Weights of a small transformer language model.
Training: a variant of Adam for these matrices, 4072 steps.
Each number is 128 + 32 x the weight over the matrix's rms, rounded and kept within 0 to 255. Layers, rows and columns count from 0. Numbers have three digits each.

# layer 7 MLP down, 224x448, rms 0.0517, rows 0-113, columns 56-111
168108115113129083132126149119136106154130139118037147135083143045153093190196177087120123102117168154136070119121160119198051102144105153102131116062143164113123108111
167139126116177106129173180070105196185163093124143130086126061112024209162133088134110148144107136192112088113154145120077130186058159141158084178123133111114131130161
142105139161132135115157152097187126099171186059083188130090126105133090141183138145109106094131067093130143172148171165147142141122202083143109080108173183151167139138
169147089130149121106168174075146098088128088118122138134176100142118109084109148107141158084186159086183074133100151097105090151135112082103119068159154105160098112120
107159105105116106060128057134101122124085161076097113106185135053133046105134083079105126166084142089117133132171117135104155101163112143160148126170188124120154150087
107092163139179145081095102092148161122144155104107097152128131163124104090083159126088130076182169090092062138095187057114101106075169181113124128140196124140093101190
069145126138149109114115171131153118130144125077138123119155162180120094150073125129116124148146097171149159108203129118073127141060182091070103084146139180147176116131
108133130176110155122140151078156111118116132101114124100084141170107073111108130158168157210105154142112092096099141117098126109128139128116144128146083124140148173109
131122165041137127091165099113126136196160178133061102185119152132166139135112163111157105110125122128089085151112152185121212150107102174097101165125145095153107119096
155129112107137163171141058158152133119145123176046130064176113097110113109120093129121135097126222111078098057128147113144081164167138147149142139149134102132135126092
139051174107120180122168121115083116138107123151073143124155100112059111062093188145170125146114112131119080101116153128075084085131135114170131115120147111137210064143
120096129128135123166093158201150122145096043139173119079109118149175126105144114124111151129114123105116091059149110061123146148117133139143183078166129200106159165106
167088141163102105129138135102126134123130139150156168186155157091139099149122118139127119159138111156123117125166172103147066166155113163121159169117092139161080144091
086064138109172121127174075097102105083136125125154133125120158134151083094156125140166083127110157092128107135114114148201125152140108140102124108165166141107135174152
100102134104081094127115129146184174160160160151142094080119103097118143129126142205118142138135147044179185160157138109132105183172161157110101143078074121101099150089
120095081124189154142082183073133084131106127107101154125119130094103173128080115106113118139157134177070142141126122134107146167112199122160152121194120124160158100113
164140074206105129159121141115133131105134137103141101127158112097078116097164147154169064097133125086125134133119144121166079191056111123180116164128127137101069127069
129121137159118119163124125081132145168099133066092115115147100093107146139077108184125229127159161110126147106116127147059126127165105133101126122153146135127160123059
090101109152138119131137173072065113072140114108128153083112091169147104106112081159086183092175119126060119071158167168110070179123105157102190090116092114102186110129
169127131152122148154154109140154127202092129101123133141158128144138188123150104080110160159150096141112124151196101107135082131165146118115106162128098143111159129147
111157187160095131147084150116077130049134156100123137115138078106121084116168156158131120143158128126100121126089084081147094083090099094133115142164154127119142116071
142075116126198088161085069132175092110147107130124144081067071133112134142090128074129196175107150071127090116128127117210124099130104141129151139133140166127194110142
119100101157151124085142169151143156074067119069093138138098091079128099201118109117120159141079081147047069107106093138132191099147143147069137078121139079114154139117
139134112209080137176148160172157187192110124134165132156076154071119135112152133142146131099128140087161160167132148155124136144109108171126166088125131157110094185157
163089141189142201128155117119176053085105110025180106127128161100126171117122168169133111123076130105135160131187104151167114092080183104166136127179129141149102186125
092070150122151134096065159127126130096155087053160055061089090158046080159116053147170166180194099214193104110128097134151179185094127054136148061179059121091131061114
089138082134120119137114109060151096172138088064103129152149142154143135141099155144123175063114155137112176182182142118087074138149085172112107183085122155180149090131
119169104171135132066190127099099098155158192079138159134130125119136134106062125115150109145132204145123157133085085137114070137145117138143097098132161116124128134155
108122108043141188124106102136135137111195086081121017075110069052156107115089173129166126143148159115141109097156118110099149160131147175121105125193157138104165119111
132127140144100126110163149143100163175187193138161159179152119143123127145143135180122132123138173147104107103085151142128139137131153127186088136123146161135095073125
120151103177112105081114119125141156102164103158135103128166154137103143099091096120086132103157167134157126093137160119114165119144087102073064125197120061096075124132
104097162144144107140079114133135082210135151181139125074090126134123137114088118123144140180101129106151123162111125134147143128192106150075065145102144181132207140145
088067095124199103112097108048154143151163128058101072124131101181159093120081167113112101125146163162165076094130109154124134144143160103088094137150146148149105084093
108146125115110113129110162119107153227144110119180112086147141117104127132107104145103141119135098158101135139139117134166113167234137076086158125109135145142141100135
123095064132156136129150126159138083084094152154135136126145173129170101170138116143143102153122155146095098115113153127139119166142121109084120154182093141096141161135
189144162104092110140048115182141171134196108090188094094133127087106151138210123178130080119103093158139107172137120096096096184150133172206094136077110143117162103168
133079150177099126099147191114146119057150164134103101148185144162140091085158172099145129136134110134183113067102147084119040151091103162159098109109136141117091103131
103182107126142075112109108102165146126091205104135113117115156064165129190162129099084113110114140145143148107158190125132186166106146173166182171132195145123133103062
160108124118163159164133023088132090148057073059115141202107172099111147121115125162091113090098117116095108142071114166137133092117120108113120076167119099130145052108
152107129124191121126125108137182126175108114138062073099095112126183144108187105106158092148144172110107066118124065134114122128144130125144135113087104101130126176181
116123116146187104148132140121094116142173135144099178159117127149108144103174133172124118126099181166077154108162123162121140075102130130103140090181119109152162100057
137136116126180070111112145158129127095154203134172163128137111149091143142116102140105080128131161178120117088144157112152146184136135078125183227069141162130133123122
106140139114141124116079159200093118087124150117159118088137135140103090120105137170126090150105150109140181169124093195117147135178135155142098145121129112157152099151
098061096098147110094095119118116121112094114131152114092118182083139175129116158124096055132112122165113145125141146104166154144106070134091132128110127144124157123124
141137161076184162128052116060144071112084079122104139113118115138115142157136170139121179123144166138147102098150107121109102138093123112030066116079109074137172163115
128168144162142087106133108073208118145091195180139146129145138141134102142149182108070194101105141162119120121174211070108113142149159170140095084077143139118142124038
115091209110140155157103095193115109159069150097090087181116190169145124131106131140089179087135211083160167194070116231112143135152137109121117146075131061134104132148
084204179155161060081142106116163142074124142179121073149136155147107149139073164109129134127098129140136122162118081095140147175092163134166142165162169135139097150118
125142149111161111175109103120089135098126128193106125103076015167099128089151153119146120167112080137135141102111121128165164150117144146152129127096137099121140110129
128167080182093133151151125127096144141114146155120106130149109115100141164134094174129116119107088119163152117099100158130177137159146123136086137144104129092139195116
094090120102120178110104146149183161120118116090096121136082145097101117091143092115147135124128111168166154142082093127109106086071158119156121128126097091093124166140
079098181141096059069157102182131123155121190166090100172197097127107107129167141132137146101139095137116157101110143145160119184112135184134155058084166123127065132139
144162104114141166174098155085131132168090143073149163181157153119095107156098151154134062133148175154191126165159101100159122108121120131096160127152141158121130116184
099135130096159116123114158131095159129098077115079100130139170134126113103130134134170158153119114176115193164096098142098139097172109099158115159145137099055185175145
178106093073128166191135116181129165133213103164112153091134099125159121123111121144113168129103175101142106164144145184196110129161117160080071106169109134140113089100
050091109128106178063110107131138154105124137125111125144081128156130100173159128203142100107097202150144148106122040184142113123154098138136105080126161160150187112086
128174150175119100136047170082144113139172096163121145117132095047186148116109171108055151168128134107116077096078200116082190156093185121153162141119122127112148127150
077175179092166096092237137086141098161122161128109117124114136087153114111144177105116152097117198126077117127122122116175088144136147173169107108134255181149105133161
084138070138143153112158203081097130105203129159062100144126128129125108111152162140199109085153130132106113146066155162146179093114149175201132118114168105127099050138
136118137105150121099120147203124165163177175119128126139076106155074136159110119134169047147111142135091099090136113129147177109187105151145119120155110085110152081094
124096092187125168113148167155107207154141122054192154118168111096106169131128122161136156136150140127112146093113120164115102150136095143172102208177091098152180072178
073116098127095188103096138086160167113110041142164102116194118113148110124073127118085103085142142156109115129102108136150081129102094122136110153099111122133156120102
152169116120163192104131132170124107121119115131103114124118074114143109149086133170132180162100140139191105147128099135143124081175126114109110148100114159111135159085
162128081140144084145162133186093137109105103121123125068172112111140052133165132141162124075151132122115180174153171174137114126126119129176184173059134125110132179144
123088124091169069157121143217083114126128133151133163097114153149133101152124127118143124158154156086117124060141148110042124106096071134172135171128053146129108121140
125135099075148150104119065174116104100107131082121146201066204138158116121051144099195096127112113152187100159085060105081163089140131095156130108085143097114099190165
152158082137091073116127169152160139216087110114149167066200161124141151060109133152162100036171132066146147152096151122135098139100123122154106109092129225169121148098
138118135152125133062155161165131104112054154120141133164191131081155117102145071113117138056083130164088160119138133140122138164108117096119225213125109103152116142169
073106113173114095128091151100101137126125056149139102159126110127164165193111095082132139201116059156044127107128103101109086112155117139143157162120122156162124107140
103093095163124152188115161121141052146156128171174136155098129133164133092134199097138107100157104163091069139142121115102094140173111136163120148140110151137141086109
085140086130128138147111114209132089224131132139104128148106162138129162124165100118143146121157122109103168148113172122099170108111037163109148148119056160140167078130
166149187142055144112132147104174075142119162137076094100082138050150139171169096169138120108104155076137168134098142106158138137097152123153126111105107078132138143155
145176117094149180153074117118154082118114098072145076072138179136117162171137096159051124114135093108131131178188144146138188115144157089125094148144112125104146125146
153153182114116141111124181129122121072166092153129122129149102074076128122119095126137132124063097152119116089112173141138099096124098144193135194153143157101089106137
108176106130110094131123067174154131082166169136223151166109182098123092141122134076098117151075099122106170110100107109145092148079109094156122108034165103055115118143
136172102190174213072152092063039104119098137135120128120109123092113115168114085139124078104141112149134139136115178134212070132105151127091155085161104100118115106132
102209115107124107122136152110110115142066138108147193085052137153129058087158139114129127112101164170146111114158128075148151097136135122123065146128193117168168102085
178160107167115099179137150143127116157096076083127083145091099126143151103140123138173162138172094113151105147172107174127118087086129091151144151179112161108101126180
150067084101114113181135128132145089110112092148142103139127086090147142137148183160138121131117149125120104107116095099172167086175155087099132110171077154144115160088
197124147100104149128177137119089140105135158083141142111148187149094127186099103136155155163133137127093137113093106172168121162172128094069116131161138134135099196132
159123152169144121151149185121073096129119114114174052135146169100139153160065101167136136124131125170147107071155104170133115100122130105169157141187179202128153101140
135151175129154113106115119172092172140145159114113132122094106139099106142083131084118098091163135171081113105088148102149103145112129121170172098112119088163136083139
144151142129101142153119133142139162111121134101139085132078161151196141111188118150113112086110177133171092075143210133119094062139127142197121136098160089157093106145
076156097113111094156083129105133139108136138146152150122106102161123104161125155126100147150126123175160148131087164096165128146187128144155171060134133118163188152137
147146122153072179062098064132089143188143159124117137123110131089146090095145085121115135127183102131134120152086160129142147146113137133150212121161123156123208088081
108093084145126101175179114108194135108157098120151140116127151130166063176153137130094027095179114086138106118176147097125136108166144073101129104151137201156122123131
188131143061155190139129123159145166061145148112096141144175138110117093152167189108115048119111119088104141125042102066064127137103132174134124105126112126121125127165
095154103156133113151147088060058104112088109134165138153144172135146154097087129108140117127151086134086156156105156184176085117200127229162148152119092121165096092090
142156173178122121169161171137187092107115174124157058110121113167120108172155148106137061143143154106139147134188146123164110089102178135181123156190111094135144149099
129093121159137142115135155154101137161159125117127143080082159196187169099150116130131064133113170169105177096161130139169142172148158125191179126077153128107153040117
183113145143085130112111164145116118146130107137151197089111139132099103142092092142060149120115097150152060191106143148092099140142096135122090160110104142115104113123
093116115100126076144136118114148151147122111128088089079125132101157149141188146101171118096153152138102213139093183079120060191149137166132185132163188112138085103147
112088130119163169180101133084175128136131156112152100088151131141166170130142127145136118133124148112098149119086115123119142039110208156180102108160132107145104120107
151137136144093151083136125111200200106096152115123132131141190174146146122153129103209132068197141052080121137127111098085141140158119098149113114062083133114121094169
144117104163167104157124142149186132130085180114146151081161124147116071165166167139116055074153163108155137106032094171129110119122130116084075124176184137114127066122
102142133138136164145123123125158161198153121084144105157140122073152124098085123165129153149115109179148130107072140132167157105091145147111101127116133120242098143154
127077172147076147110116156118059124146117096114176125106102112152101083211069152096144059216137160076100154123156126163138127176099082159070145121106137086110120139108
099090141135067153119131089165134106153188124087122082106129143100151174176100073134151145210156163094118182116095129155104197122098143116103148145143066142130158152150
138098156094187172150145164157170098139137167078127142178118108103135049176112162115114166097085099118032145120071108169156075139150131126097099068173107186145168067112
154090197094153121177141161148157148135117103166096156103144113101110080144178122103081092152151136131104103073140188143099108139119129132092119113146121133162084111178
087147040113150175153177121154198152083127150145151108093147104146172100097157147135084102082089195147104186105117113166154151121125116121177065111132166093124161085091
141148067106132135173113187074150103111107173083124150079147104163148089140109118111114092159170120164102155057068098124075127160119121124153132161197169157144151128060
122135137154166096137167131145154147168090116129091078147163080093142169140143109083084163106076147132156125131143100146136115078091085097162118138085093158097096190084
112162092146132121135099128079072176146122177130119126110141104103168157153171097166134190059085119086153159084135162174075136115094066158116121164192134171135098191151
155089136111037205148141118126127066093059072082137072145120123118156156102096155147160077125114185119124089078086104082114126130145189085147152105135080118168150110160
164126126126197160126137130160094136105064165137160188097166184153123113125105154113166078085107105124118109144067106190159164133146120144145140168162148096074181128081
108086155104136122033166119173112144129198158126103183151168130123160162213137059124136099146088107092123137118134127174084143101117151064108094126080129129138096138121
156113102086138140175144100116080132147093113115126108129054139151081103109128131165135143080171144098168114120184081106189074141132153111139152090114116139144143103104
143158129073151126146122139101128132114182103122084124109157139161141135145118118107139097124152181159067059158151069140162090121116119219063150146107127144152150165129
132181106169130105093122132131133141167108123149109119116101095089119119152181096153047130116107146115107112127147112100145151166146164095097111022145105229124100146130
131087104146149145079126101108076123109133108145148122126140117186116125159150147165161119142166120112133186152052117205086146146091130130117196072100093106087113124185
129080159152085115120107093068102089095146137115138152063118189129124156151111094144104160146123171179094200081140154112126087151125141118077097089133096074121069161161
130161113150134134117078136103130178180107120191157083207125070171140140120146168085153134129121120144131155179142120099152104110098135112139078121129147120153153102104
113143156127102122111156061126156128138230147132113216099141152159125085145141151108082121129110130099154128108104110146125180086115110148153132105154200116080123146160